From a checkpoint of a small transformer trained on Wikipedia.
Size: 9 layers, width 384, 3 heads of 64, MLP 1536 squared ReLU, vocabulary 14534, 49.4M parameters.
Architecture: RMSNorm before each block, rotary positions, no biases in attention or MLP, untied embeddings, local attention windows, hashed n-gram embeddings, capped logits.
Training: a variant of Adam for these matrices, 5183 steps.
Each number is 128 + 24 x the weight over the matrix's rms, rounded and kept within 0 to 255. Layers, rows and columns count from 0. Numbers have three digits each.

# layer 2 MLP up, 1536x384, rms 0.0637, rows 450-522, columns 192-383
152148106142139098097065121089142153107120109127143103132150143130093144121143123148128125125156138174123071142084110119129118157159083181121110167135122134149129127119145134084163116125109126152140138108126106144110100131122168142088124098116148105136098141150144138131157138162086105110119124115130111157128122137134134115130132175112138117160085094117096121105147155131128119167106087149094115133107149118132108159136149134122118160087147143174111135115130189143124159154123104142153171097148125170077110129133160146140086119146152153124112135121158084167145161093155119135
138132121103151169116157102083133152160118124136160069097150059098127179121126163170148158112124065111143132133147114126121106168203130074154120177086131127117111104132124113150121107162118140189120119176074179135149094169099124132157149122130134134110124133119109100157097111169121157150134104149145087107125152151142130107129121129096176111131124104108134174104105095104147155106135128143152170189168115143080102133108109159120126116093144086141043089122124115116163158151188108133112158086156135134105079110090135158165127152159084126142185169069081167119156098137101125148
201148139101137126112114134145154123086095135161166108132137110118098162156114134115136143182117143139159132119165142168115153123115164112198139151158136130138160112135119115125091157158146120144074129123087155096171144117146140157072181153142141148122116079113098107121165160108107132112104143110115118159138106091096156119153131123143165153147149098075132091121100096130133138096122134127159115125143161121134108113118144158129111109124137183128109140119067155108153113124117143130174179077135132129041126096133129136142085087181095145133152122111107146132116157073112134136
126105110124139127157091156145121132079164154125122174127121147135091121173061095169115158135144187128127061162102129133144140156151109157167128161104070144114101139098072181089141170141101165127107136160134171132120130120160133159114111142149116110161130145139111130136128093171120102107107131124096122113131136136146130080131101183092130137136093101169107083121123128149077143115164092148136116185147180125143151150155141142130118138131117106160082102156147150139151158143134127118144116159103110132104129136139148126098112147170138096106146187098150097142119197093139130105
136120137094086117121131135121132103117117180128160143094187134115133113109094123148146119133145097108110104097126135118154103094146143103117117147101127168151156124103100123125107090136115103123163107081136117125122116135136166148117146124156161139118144110130135121127079140150112146122131192118124146131135116125109163143132106104154116107146143106135092102156089104146149142109119114133147095137153124102170148072142106136139129073149145126100146137130078126085112120176168114125157163113144112139093150120142128157162105105112119125127086120138094133183124111124109127102
153113104109117109074114113158133148129127106128090134093114109092131151112125131135131173120166141138134142165122093168151163166125125166159098107130125108100110158142111128088143150143145080136126113148119092133119161135120123138133131123161134146156127132139117082125097122105117114095157099143144116133114101151141123109120122107143127113129135131182103119135167150112086139143139123148137155104148151108130140120112132149148125140126123093137109116126093117166099122143137149102144147121081095105118152154152153091131131139137125113134216135165109114109074105077129168074
130124150119128157111133152089151123116136129133114127141115117142113149150153126116111126140145115181106145122140146150109145116132151120125098132139097122159117124117118068127114152124135133131073086111137104117107097104121121108131158141107118100133107098186138117137105098156175158133140110135131111150119124095156135150109118143110182113158099142145096124120087089081132156128118109174127164123127133132137131107093137125118126115134131095140122135106125179161127136133153166159121151090133110110143132105099134172096142146110111152117114167108144131137167152121112121165
132116160163131109131085127165081161162140078087141104123123126108140155103091140140130119114129140142128117118123115110137100140161118113143121115128120138136128122115131135153122133157096137122108152141104174083110132167095121145118145152109158101148156104109108104118127118162122110116122125108129110130151127130141104152098141149106138118070100100144101154096130075124140134147123131142113127093145150134123122145135151125080131153180177111114106138121112152127115124103103099164157126141108116152104135143137133122107101121116142120139155129089132117153135105106110127124
158171131088131141132144129136142120091151167144152095146123122125056129079118132133176131132113104115136141137153104122151175124110127179160168128121097114122142134087080172104088128114131081139107118144133170121175130106110118175101176140158147151080175101117158114139132115121128150125097099125123116140141132141115114193087158112129132073148134127117128144138149134087096111144137116157107104122156130144149138142139104116076117088155125115136131112137160101072141144137161136130119109113148082116129118166130114150131165120116108143098113130130128166162122167091127102098
168115144123141118096132103102136131134142127177096099093140116120128169142143109109139128115114081115085079121136111095126140149172122114159116128137149163150140150122107166141108122160134104147154091109127137088118131132117115130128121152132146097119135133111118101121146147139156139142130109095177112143118114125157134110099107152146131118134128143130133099102130102093160132059131112102113091166125109167159129140128136164114128111090138092128131107154140137180113129120084137156104151120122146133136131138140062099140112090120140124112111122135141107112124119135133182131
122150168154144144137105159129138146110090122162097085113150125102128145135138153147090143157139101154197135155176132122114149111110105138138128169134119142146162141191160119150122126116136128142053090124119111123098106099139101128150116120125140148139119096169141105115106141132145119095148177140072154124125131150128121133137141122126130119110119097128102098147128112108102126130099130130113133148140121100104138126144088142135103140124142142147090142141107106101135122146095157135178118137157173117113079106135171148139137094146121121107116178146124127135162118150131120169
135138119151088092111147148141139155147157088150105147145137117161094148158136163112151157191141091100151152169137126168123122137151132120161141130121122136111159140187100128144139114117147154147127112109123181099123125139157117173110114120137124132145147130119106103153112116141120114090128187168083091154117121146130101157105134076142085084185143114157105141131141086134119106161120144113125121143106163120100105124130148115149134078109124131106115163139125155130131131152165128135094165074142118119095090110110133103120147160146139129114112162145157166077092149122113159123
142114101099130133125119146132149114151189164142141140134103121093123133140157130107145119135108093134102149173110154126125136127074120159146115104121117137141139138127137123130148108119124116119114101097124157162113159108134111136112143138093104132131109125108118118129164115116130156097133128142109117173120093148160137119093182137105120140141124126130053133106181110134089156131140134115121134132180123157138171107126160153139109116148118152177134160091123160146132138120128151147115149113143121127085116164126148109134109057127110122107146135143129139168127133112147162167
188125144138145124151136140150155126172168127144181150104153160113102159146108134147130142137129131133113143171120139134180169133134133105150144139140131145144154111150109153125143138130153110147114136120117154110131126100132165140140126091122147126121122104127086110143156125166089112107090187106113144137127066115110139127086167091114095110125153113130112133136109085136141131137127114108163150121143128174146136179148118119086081157145115102106131114102099118105135105165117165118156121099113156126135106129101116169124160106133096124156126104130119159155119159133157136102
175192128135160123121116094101107123108156087127122072141172106109107138131156146127139133118139132124143120176151084145138134145111097098162137094157145129117124135159171122091151166118150119135150127118122065088091135093120141141086111125108168113162116117117103156166129173132118148137155098137184124152134132142138141139162175116157141175166111106100114068162113102113134102090111133135135158126125139116132108153160145117117114178095124098147129091127091106103135133145140152143128135086126082137153095192151164134147112144140138169169153131139078119128124126135152128100
107150152161109122137130127063093140149135124179150119146169115135098156144152124167137171145117136130099108113100076125108141092183118131157125143127132086144143100155126135165102122078124156137090121154142164097110144136099121142108133123141119115081115118139100122163128113154150126138124105142122110186117124125123102081141115147153137137101131111138164156179112113128095105136099136142121161135109145114069093096139121114109107160167121093123107107122145150108138111096154139128138100105142149110069113168119126147147137153135146148111138158074091157148150139133094118102
166104117122102094112130129143184126136159093134130156124149152112127134156127112102154122097152188105165109085105123121085122125091144118111124147155112143079134071097149093125134137137149122158120136108123135159121095140150104073128148112150150102143141093124081119129115095126144139157153163156132135134102123151135141164120130130134143105165131141128117109110113101123129115138131133144143097115106130151131182159165088116130110140103140139167131127143082130095120129118125113113115152139108100171142128068156129173148125136131040095136122114157099115130112089144111153127
124146111133148116140134154119112132084142133101153158167095130149129173150096140162159170137164119159114122099094086129092099158123140130167139128126120130129110114125131113185073139126110120149114103119146137133121133097089096094143154161156140146150107109178136096095147077158112128140109134096134115125145124123119141146158115139141108106119159141150138094125143137160114141175146158131091150110129117089088141121115108124080098112082170125107090094087082156103147142137141134126099108137141100077149126112134145130088169134130131107125109157082102119172161156148146111111
127115132153146104132136130088132153163207140154131161151103129128151110135118147128145116147147106111140154180126110166140148082101092141110135101151146126142132102168088115114096118143123170133113068175119148146123159124113164143130134118114139125109104086132115118128127111159133136151100157154143119137135103165114172147129142126104183092136144146132089112168105118110098139160138139133140107142086141122116161122117150168123133099131119165133155159119099149120118127136094184165113131120131155128131129100129088098156101133112136174148151122097105106112075113120111103105
124117154123181100070094129185138098104186124140144130126138153128103130176119122154112127101127105120098113157124116150089135153102105118175158130167115143130150145088125136132116120125111071137130129143158129116133148108152117119130142119117139137114096135120100095128152141141127136161155127119111118138115126112120140153131142125169145108132125110135149123147084079090161123124108133113136095111131117125165149128116141158103110158082074128126127129124157121168133124109098160149122117140089139187116112094117146150061108120174147104134163117100107081125131120134226111155
102123155116139149122127158131125136124141111105102114102123111143139179127116154165128161099170126145147121162193112103143166120145097098142100155125124192131156138063105133132103139131100149144099145140133118137127136142122189176137166150132160128133134116110090116102121138132107183137111116120085129134107168131106126130159137150094125129126119097117152151131116125131135115099144119135123138100156097149148142163167115146141115165116107094155091109103117138120102104154133124130120146170125091106108147141112115155112136131123068118078175156132157169093142137138129099086
129125148122130090113091146134119109127160155113129145128155123186119103181133160162116146142118160119122125139121180143117161132127141157136158159128092168129131136088099082099148124122123113108125129141102178137173160160157106124117135132121147140156149129096111114120108073128099131097146145146119123122124133139097135147139153116076169116172137079141136105179120121109104127124103146182178143136103122143142138116127143132120124139108133164117115142144139124159149156129126106090153107136121149171146117123116185131106134139130126093111111118090146114157114175137179140181
158115116113093142130100118142149123129129137130145101087140145143126138158083131129139139120177148125117112157124148157106136099104105119143100088125128118133158099142176081145134134129127165135127123204161131128106119155180161115122139132166145107144155094137124076150125129128147113154114128146134149121145142147115116139128140098107128104122110102154125153153097098130124157149124139097163099126110120158129116163176105141088095138144096123066115140121080178145111149101079145135154140168115155106126122135124163133126138150132159114115122134138138138127054100117098157121
127153145127102136101127107133126143090105132122183157114215137145120142117147152179123178094116147133150121115130107121130153144130098122162112112112142173121151136142118141128113146121107129132126170143111146130157128142084118107150156147064109125123086152158100110105135155148121114111063121077132142172138066134099130172124129144128151097144136080167116140168123127120083159084101159092125193123141139099139142097148149136060113120124121135147124096138131117128108130161158129103173118169111128120114128128113167138131102107151139167089125163123107107134116146086143138100
136137164130107118118154185132134118118151166158098153135123144131109151130114092122128133128136135127103137114121111138129142132094124080148141121130131177119183066122176153109147122117120146142112161167144133145137118141145173145091118102136081136125139124111119177108166126129143137132125142082110117135139114117110147139126154104119165132112132127119155140096109145088138090140112088177115118154124153119122161134081161106115084117103120126126126106104148110147143136128094144118108098163129119099099142096184138138154127144139112144132156110162154159100099135095154134112
151143121149096083114115156154179146133120080113093095118174142113105140144125103144100108110186143138190152138089086129152148202125144140134089167129146153121140122108081111116147117156118100142135139143087117140170089124103138108112146096094098135171109123151119124119126114163102107099125128119127146148154111170102126092169150107120189136112120134087109146153132141146122110150122092089173108145106175172126156177115121136112109132165119125100122136086112155108130154156108124149133098128108120161121156103097122142125140115109119126139127120139132134132119122153108133136
130172137120089114129155103105124136115144111148145115163095120199112122099153074135141109114138110136124127135120133141144096116149146132106160117138110164086120127144137121128107096205141127156153096111157168125169118135120129170111161133134114121178084115155112118174130152158088130127144095094120090115135124152109161131078126094147138145127140140101188116146130100121144110151141089134137095152138129116137124155142061121139107116136143143136121125115122122110138153147102140117175105124093142095129103160154128115116176122152158117113129127163132097115133127156150132126
186137140090068141087112108148113159124095152150127120153149163122115135127109142111155132132158173159143151135160137123128117141088166150145118127170140144106171108131151127138178132153084142144089123134133108116179107136118146095108124159132136134127146100138133097128121111123116080114120143070130080165166122148124104148160117129121115181110143132123144107149097134136056161115116133113129177148127192077117128131101091157142120128103148147149117118105082147069130127105126141135132155139135117082090121188100137168159103148143116145130137127147094127118095156061100148120
125101093146150132152077167156106131126147118154126162153126103150149080149122128183145111171133166142140093145123160119131117106111144157135116109109125124108136109130080093116148134131142124143126069141107097091078088126133172119117162128127153138126109077099148140195125192134120123145087199126101128127119123115092127161088122142080153141121168131160144131113125131108118135149116116133155138118107127144142129143135122116132120181142123112131136115139102118110147124165123139110170163113127151099138117168188124158119099162167143133140124133153115098113119160099134125152
116125119110173137083111116110157130128135195151166119089155139106154128125118164132126123122177105122133125137125121128139148125095076172161092131150124108172128102128101107086147138141181141126139137130116119114140136117122145116118140135131100121179153119117162124144108114100134144109148149165130142151084104119135136164095192145101112123133142132095128107148149116137063098109139102092128102102172140130157115134155120135157133129123129088164131121084097107170114112141118150151109127137124092128132157127106113135111158129166139136140140130157116127121159119115148101144
158154148119110087100126173121140145166156111137122098099162140141096148107155170109116178175133112116162155178114136124118110111099118121133127130089078148110150102142141112132126131134103086144130151150142166126120091156089167131150119148163131102079150089133098108113102123145144141097145152101139050149107088131134161147135093174104160127148114109131065087137132130110101113106101099116122110108168149137136151118110113121118108094124132114147135149143113138098133137129147132100111130134127121128105137107158107142134152136154105142162136180133139126108189105102148152101
152116131159141109121121131118158107100099176151119138122110174101136128117130112120130116148173136145126120124140128162081142133097145106195149130121150128155138119122144124161095132164154132135160111103134123165108166173140160146116112138144103090134083088080126082156111143128139118156155121097157146119124122125160100127101107116163098094124102114125143119115131098122127151123143097157118143097145138129164102143113140169146089123107127134133126113150130133151094115113152103109130122133146144113096110091122109125156102144116125151104128105182187157143094104092118186101
141108144123129081094122164136132096136143126148149168134156109084135169141112118137160141128149134153165111126127098122109111132125146185147090100145118111116153113062156139141156101156156147141108138153111121129173107148123105134087120121104119086129144109082133125081078090127168098128111145084137127167143075147122150117140150148129148115153064124140108116143125130115125149124122130142108168155118163133162159096111147184114123117139096152142119135118149128150107112123090190125114134118144172124095133119122139122100133106125109180095089124137117144127095162123103147140
192133155140158137144121084139136145131128129109123151168148190111091137118115121129160152113146173184165133149156197100109149111157125136185078165117126124132151112128143104121120124121123095146100090143086113124139097143103124129118143101163130158124148138077141109154128141218130117118090152083178136134164149119129141089121156184101104101095104175146087136145125122127101140098111131179173166136150135117131129121136139161123119152126133178170099134114087131123112100158124101160173184081153064175057089156155126122132100136143107152114148179114142107116097111140180158177
148117091116130170149119157124141158119104140159137123149125135115132162159136136126145145132142148090200100177152120133098138139151117115139114108135112109155116113107171117142155140123170099165160130165175156121104138161114143114104121136163154121071085147141124129153085119133162096096088123096132123192165116155127092085135159140074153128145092134137143094148092129135115133111127140155080157115126137156133185115141113158104122082107094115142094133134116154113088129103108135119136127100155115144142097129182164135132123094117134093109143161112129100150125153118132136129
151115151122129119107120145128166122068151145116153101103113133137139131167103129115142124143103119071117122123137142124147152123137122146138146108094122096154117159077106154086122130131173101143143132121150101138089177094131161111118114144104132143126137161102115127123118128125128146146157099094122093136107094120147120117163158174101118160149127132111147081135052133134155147086096140112113119118130171170149140099112129176114111101129130124157131126138092119152097175156098165167098149134114148178129124128113149095110129111110119134122118144138119118124154102101159140149
108145102108104100139108129111133122161108135118117148128136084130132135150088129199132182132122140199178128188120121155137133146087175114174125142120100111147186147186116069086129124150129152168132099146139085129104130135124142144155213134138119085136087114164066110128113092108139150107147121151131151109104078137150151136102128167114147140143120116108138131114089135148102116137130139153139127102117116151153168111123110165153079097110081111172099085140131129109153169147119183113139114109112099099175116112112157141079159131200123102117140133155157166156124141140186113174
133131145099158148141118145174126121110136100149108109122131179106086086138178142136127126094107120124158152135085065142127126129094131171130122171167144132173105095105080112143089127141108137163116090096126139104129141133106131133119104100143138087100173117113098057080164120109143127162131135149145141177164140186089116111120132175149146108148105121110112136148074167108142109113130087122167118143072096171166185173139124120116079103121133127140070116116162104118093135111097119181193119096131086149094076108096128145135112092135107138141144128124152111089107188127178141158
122127096126127142089149108141114145153109147120167129122131137167130168142124157173179145141145135107126151103149091127139153161148138126164135163114118122147165132131092114134121159154090106136135072155118134126107090131131162117104112135124163116101120159179088090118145137127124142130118104098138120137161078092119128122105125147140135157148167124168126153140154143133106119104109167150092157127139123106109101176154099167145132133129046100177053103096119144112130116140140158117116142154153156062110169103108147148159123116108136109116137160088112143167097151132109127153
123091174059140180138125114133091105102130144138140148154135159106101116145090128162117124149102128125163097133116136094111131148156114126123134119114133148108165141126115086136112127121139078129112111135157093138161084132069098155133106122129099104115101129156139126113152124125140128141142144100123110142126155121119124111109115123150122133113091102116118139189107157110149134103116105128164111146147124147139143140158130161136121125131119116122110127096115157135103141120128127132154112159096094119116146118140083153134163109132157128122158127131112140137124153095073070127
125142175112104122150043152108126110118142137168168142116094162135115188110111093134128158142136125131182139131135134186146094101117131109205076123156146133107196094146159156081110096141110110143090111103140113064121158119115109163125145157129145090160139100119150124134121102139119147116130135141169124165130121148114139132120131141148174127166135082109131096142145146131141145158103096138082121166108150145166139104127140117189117117105149111144127095152118154123080121155117145126127160167135127155126138177140146151115111129149123132106187156106102159082090130128176142089
108124095123098056099140158125141180117141130153125131093121138081118148155097129152134136123159151121150090151093153099135120128158156157152092145141108163098144110117108098116135120116130069131092142159137139140113111144173123148095086165086129114156116143106106111099155148156123062144093137129118125150117067147074142117089168123152130096144122121127078166127139132124116125131118117133147115123135151098118119143180108126122113137143113138125104129105096143128147165156098131151144162155116149158135132142159125137110134127111145129093139152094136110124076170120127116103
158130084114089127125096122087211087158099139159129133098125117162135129140103148155134114135115176173147106123093132142170118136134174140128104116161103133083124128110099124127161112127170179142069103124132099104100157164162128155112148132086178135123121087114133127154136131135134097133100110128183151132163123145138121144108158155096139158079163134160128119120096093108115196125109135121103117120127133105127172137142121176095098134168096125135100120153070145127132148148147183147118093168113151106137089118176143099159145130131121126101160137106105141166148132117126138089
136083132094098139140117145146107118104117095137125124164160130131116154218151140153138153135121152148167068125159118146175161116154130110145110135144121164118180121141143130161126090163101115158131145136060159093164111100160108114113144127089139141114164132093092142131126102133140121121133136089139113117119088077108140123102124172105134125144098106123134114113140118119116174155092079187123148143118167164129141154159154160122123116125138118142129135140144110180084140136120145153159137153132140114143145116141146138115114106138100087093122083125139106134158194145116120144
127152158133154059116122126166127184112171092157103137100110146122156122156108130129152131112124135139106124103101143149107103154075093113156121124147144175123112097091111129105133169132162119130096118116106084158101158122127163103108142147101139100134118141118127136132125153196113130126121096134128107153142112128150111137105158121141163125111079045154096142148162116130132089155124141097117152104169170128155144135169106116124108136155141174137126139116124161133088089150109090105179147138070095154121099155113119094138127089131141125127152154135077140104132106110133129113
118137144118142114118130155118159129133118111153141162156160144098136128150137119134122149162099088136106102141132143089155107135134111167134091120134119152130132165114103121128145118150188109126131114145119134073148081102109109172137178155083120105133092141136130117116107092145120125126119136121113089142144112150137157130120143126131125150133114139126111134103146150116128143116129080107110167124151165163139201104111091195144129102116127156164120108132133184121093123115132127156129106122137109155131129167133131119114135132119141151099089122135095107123116112114092121152
144084154113097144149147130156125123158146103141143144112113158133110123153130103156129114141168129124155171147104149087126134175172155105148096153135115113103173120116108101094109157156173135123128150105103184130144167066095103134107157126138120104106141126131121150144157106103162113170136142156144087110140155117095120117120143119164128109142148117151147120129113118129126148166138089113110136149129144147166136165126094141088109104122131140087092121139125145183095122106156157130119135158127110113083169159109171134141124132147139109137126115145108119150123180127128118115
107136132157137172134120124127161150141144125124113084150144089121091167118140179137100171108156083163133135179112110097100114121153118134121099189127115153138141151163149098120104107115170130148077128143145165083151153097151136138132151128093186113085139164156114115122083170101095167145104149125147152127128142143164114134133125104103133111130128099106146107127119103130132136072126132158101128085115119129123115111154140141113103099167117115113100082108123136123174111098174172107136128119103137124115089134132107156164143142157162095110119121134131139108113207112187129130
094132157126136124129120186105114127094129100118118114132152185138093150145118136123115155097168124135119124150172124105123147138146140117142124126122106158142156119122152148148112119164120150174112063130142157142142146093120165150119127098141160107129141117131165118126098111099109103153102129145131097150145118151154157128075135119120141117112094133118191091177120077122183123154144140106098106174129138110142133145071095128103092160101146131119103091137119123163132137123109146167150118139156137134122159124134150132118116126096106129072144137138140118126057141154134153142
148107133108117178099135154097153128154163114148173117137126115193106151139136117117134130067124141143069130143168134147093190135124107155149129129126131097127167103101135125156068144137125148130151137164144180141124150152148146125127143157091139164157148138156130101112124125134114114140105114128139118142132123131138122118160111132170093126142120072099149155127159112123079152120101154124122127146124139121117099147139096143140098129137151122122120103129105164123147137170144153106156163098151155087174122171155093134112161122151104124105134153102126126106061121136129114085
131158107100159104123075144155172099102101148118174122118179077125135096127090089136103124168168134092140102140118138096117106133137164110156074155130155111148177139122065089151147139133120100140114136132120094096127109131107100146121138113126113116153114120128152126151182123130141158115092099067177130120134107116140136119105142138125143160099130123135090090123123129138095121138079085117147137095138156158151173096140140165096114121169076138119136091118131124157133103117112101120119167138146146131130083141131136137083115169119141150119125122132120134156119179129146178125
101107174127139129097117144114123168130151136140119143177126116115135167138121148128142172107109135143106102111108141146101136138131100125158116135097142114127150137102123117143107138112115095145121128158088135096153104120129126132115169131102154111109102138113133147166121105151090126104139157083118109137126039120119133182111132160136170136138131124095119123136101142150117116141128130115113102095111127113142119128133131173131108112122125136104092090127164129148157104175116188173121113112137124117128122105101122138126133136160130109091124174116115134095116125128145103167
126135127116130080079104148132121139133131098137097113145105146145083139144148102129146167164134128128141121160132114157111137147106105192128176102158127129115151113154145132092151124151120128130143109155181092123158148157158127171136163198162165124114135119096133075127160105109150142155088096137105136126098142176113114123180128131134146117142100140131086147110088145152122150111126123139099111099154133145125142139138106145161091164107143105137105101138088151101116139092138135136102169144118173100157090123129125136130107104150138128117142154141100111217120110088150129123
117100070086162118130144089113124105086129143144135172140122153171132161182127112147136148111128118113128118112125084142117133117155157128128167131103152094116132132112179137168165132162148127142142100151095087127090181132107096135124155155151114102102119119119139160143109155117130114141160148104121135142091146109140123132101111104111142118105125106137138144109122091124109118131123084143154074118153119093121155160111094158153111114111112137093072123121130129134110144159083137128134137083081106127111136138095081109101172131110141175130143140127146146129186127102140129112
129148120146142125112114131164145198132167167166143135118111092128115137118176147177154141137107142135135125138137166171154116181152143122146140137097119112110101113177125083119108130128125088141133133138165149134109130139127168101102139114102159080068122109152122123163124166129129160141178136132122128172125103130106147145168179179118114113116198104097086126110131121121095136125101126142113107103142147131121144134134065152094131117145115118113119122103096139135139154112100147152134127206143128137126110166101130124118128112136127171154112131130147132126110150111149112158
167132124105094145123153117105176136135144133141093151132120149116145119163106165140162114110105156107136166138097111138160116125141139137153114125093125140137121107128153144136091119147125133126113123170136092134104144131094107140126128121118155136146119110129153129160127136167143178077137108155131132128111110114117155167118134120086103115105145174128116147116114099097136136144127162083110133146137166149138144184129090138143117115197144143120137135110086113122150129158118155154134091084148133129147107120131124112134117093128102129132151123112118090161111092107130166156
186125132142103120124120123157156112123130108117135126157160136114097164131131112148178127147156089115089153089119155137152141140089093120126109117108113135123151071124149110111169124101120131137114123126110145135131118151120117113140147134109171174091161093116111103104107125123115109130161115153122085145119119125143122085135118172103147124145145097141073147079126107115130154093077119127148071102164111098090117150136121126119125090101092117137119131155118124138134112142164142102117099152122109139100155104124125157139137171137160140124139125083134139158151133130142102113
159158138130141109108124116123153108090148083151173141142146158140138116125112152145155174123112112122091147155139136136136109149119128117159160116114134157098126112119165155139129163128081123134129084119114166122116117163090157120105141126107095099119115132102123149153148131129053144100107153099185123115160120182119086157146127124131132088143131103140109159166104091141125130162124127096119117136107153151126105170134133124123135092109156146129111115087128170134133122123135127128145138091128131124125136128116110139145119126124136135114140168111152132118113089111110125092
127153118095137149107124095112094156107145159170122126153138132091103116138054145160146150150122111116104112164136076124122081118159139118150147094143117150134087130142129123113171127130152117125124107130141126108131108149151127146114124122133138110124107124103103113136147096115104142120108125107190105100128154148136097150118131168112117162134094142116163158141119129090135155141095171147145143139140130119099130111135107130143127132143127106110110087116149129098083154127157134171117131117105116151095101125132127043101129161104105101097106157104126137134113164103148143094
115108106101136079073117101135151113120134150135122126134125121178120151142133109137135127060141161132123139192119134114157135129095132151134156176097139105118093108131124148140131122141113098118108126139111142105096150140130100123106134122097123128158095133076100129166151143129117166105144103111104138143081124108133174130137131122097110107153147120153126107134131121070153153129154144120153079153094151127131161132118144130124112141122143110099132139105128147141129166094130139107118114110107106159125095069137111170123110128151091099125126108156168114105126126107198106178
100135183136121136127160120148119135075130133123121072162166113136128169134114124200136152110130140112135114175184103097102118131129123131129075137141097157161146115125106091134134117119121142152099157155159133165170148151184107159146098142135124138125127158096109120121102129110136122137118125109120109170123144157129142127132095084095115130175103108132155105171144089094130138158119129188123157127107126125140145125126115134130099113142151155178129101130149173111123170125132168182131122103103133129141155147117111133125112115121115105108145114113123109118128169162166135141
175144112146106070113123146118124140128153154125143122167110121159129136144084125130124147125135104113140104148138064108142143180153173119122108189128132112124124145166164138090095162135100172121129138120110133115145127178149151176090131131141133090131118149125113131150103158129097163117125112124134088142091111143174174113145155127088151119146124099104163105164085104148142150114117156122146149161144163134132107135163130135152130118104149101137118112124092136079108176188138114130168120177102128139152104127083133131088168121114089121104139150134135145124109130064142134165
204163151124158129112123098165106109104097130130137146134125134110108140103147185181115140115111136147184141138141123130086147163111107124161104124151113124123099140168113103093135128102109172125115146140122105138127044132118117130138104140136089139156096148146101075128098121135149130089126099153130129132081094123123134152125139170139129111154138112126084084179123150089086123080115132155118168166123135113179139113151146123152110132128151128128133126094103132089060123150129154177135144129132120138117172145105164138137147095148134141139138196096102086137148131114152120107
154140139143130140124119146096113137118155107155127109124090113169113128133058129123184163130133127144156143156131099116116121085099126110129147130116157121118115113131147110119123159124170092115094113123153086122088130151092128145117129130129139086131173132119130125112167115169094152089131125117123106117162121112152181143179115092120131126126123130141104104128103130151137138108091104137139132177119139126132085143111107162091149087155106093155131094088131134130147107113155114104128175134113130148106095123110117164110114118112106135128146181171131127118117100086107110114
150156145133087172157118115150102126114127139153132134109130117119155132107112117119104147092168110127138071148164089124145144154099101113119115137129114142134112144167128099124130109150155154135123136114118168174130156125153143166131166167133099106133124137153102116120091129122093116113118094130175082158118107098115130158144111134108133092127109176125155109158118104095139132156115140139103129069115178105106108151149149158092109152115151115149086081145143136125175147125172151146123113144129142099093148130141143189122126094100161170152086118165133099155133124126161174133
143123150132159130070135089137097136109113177131083132109185126077136102131127140128155166129120129118101110152137109184101135121103096105115114100144142107181120131141143110147111130167149130120116083142117107111130170124122137158132120164156117139161094157109102068151139112108169171085155098117110106115137105123110131181090093154128094132154128133099127149108119093108143121122132112148116126132116140115088151109099151130139122153073117083172124094170145146142099112116115121122106157102121093114118131174140119100142136140160133116114151112150130132181151097130136112082
116148138105104072106117145127096126165137098135151133125157139099118126133087088125143126141130183157142105139096140101122167130109135134117144167075117112098181065082112078074149120124112149139108118158091119108130125160133110134101159136089138136138119106106143146105084116140080095141129122129130116132091116130120156147112110123154201052122099154118103068118116113106143106123099140110161112105148142101148138139161131113116100131152123093137121119115113123132138144138112166144147158138094086160130120114087152143106154162142120121141153135150163120073112137099171120087
096135141139110134103154121124161148134127064146097104188107151130107135099119142157105098138133113112126101126110112108111147118161140133136103093153112161143153120138094124142154118126110138132117103144105132086130105134160126138114137182138133092139115140127142127098090134136122127108111135104088108141125110130122100173117115158149164137125142105098131105132135106099096130141116084174100133124130140134095121121126128150109108124165154147109110097170126111112098109140146110139147109162135149117152073113128096137160131080161116161113121126108153144158125145177125134160
133105125120149147116167166124095088132186098089150151150134134097121116129141157102172181094139118071143121088123144139119157129168116136128175148093125118141126162155144109123101157138152139131133079139177144118120162130104129166129139134131161134144163102126146093151098150136124123114134127154092112137145119116120116112066140135127125143134120132114152095161115088103133120134113138122122113125182144110120118147117118123123103149142135121134112154109148163150121127119091128110138135131081141123124118130077112145145137150129124136124140147144127131162148121126154098156
122168126161122098146106126107168133144155105148134105148135173125070126138143154136130170179159182164162099153128105129127067086128128177100131128129102149092156103121179151088141092153138123131109128113111133121138130120108142128091115135117112131121154094144143069122131066115117127100101108120104099133124124134095124096116137142095155091143156119139089130146149130134114153140134130153114146138154163156116129120146115140130143109126140125129081090066128132113132170149068143184116149174152156156087096146123091190156160087147094170101129173083112092197144142141152138122
089156117110156144058081176160128126129127140174140092131127120150102157129153158127118159157098119170170106155149146118104120123153112137152122138124095136106149088130132114134145132097117094130158132151129100112118134142112110142141124131133147133093156138168107113109112144103140130121165120127159099127110099153111136110128104164156125136150125092156138116129108108075120177129134107127138165108179136142116129118123099131127162114117124134127114098110108154143078117111137098119155145108147137132095144123091125134138127105147167132096095128092125125108125145120172160116
122105122144123081111117186146091170124147120157124122149115145134117156119107106143114135126116151118170080109126126142144120128102093183144142115132113117161125104120131109113128136134107119144148161128090133108124099127148117154112146121166128138147146088126077139156092069136127099137113125138138085132157116109141144143154148162142154149102111118176129076137128135108062108101122087196122122133208174104183117096129094156132128123123138155124113094079097171114081165100157089152148130119142124168142133140116120108116152132110132107105148128141113093166085123097145115136
166114144094147129115139169170109130109161098140125131112146111119141150138140123116092099128097161153167127138140110113131144098116143121122119087132122170098105126153135113113101126105114156148106153108119076081127128142152117104142150119097108093141138140122097116135105132146083159120185120144157073166140097106139148126150145137166146156067103114088077140156161146145118138143126110141094145135153169117143136167153098132120125142148150126199113142109103137140152109111078125118127139142118108115123128098092125155096105090145102107109119117095111113139137129098152109165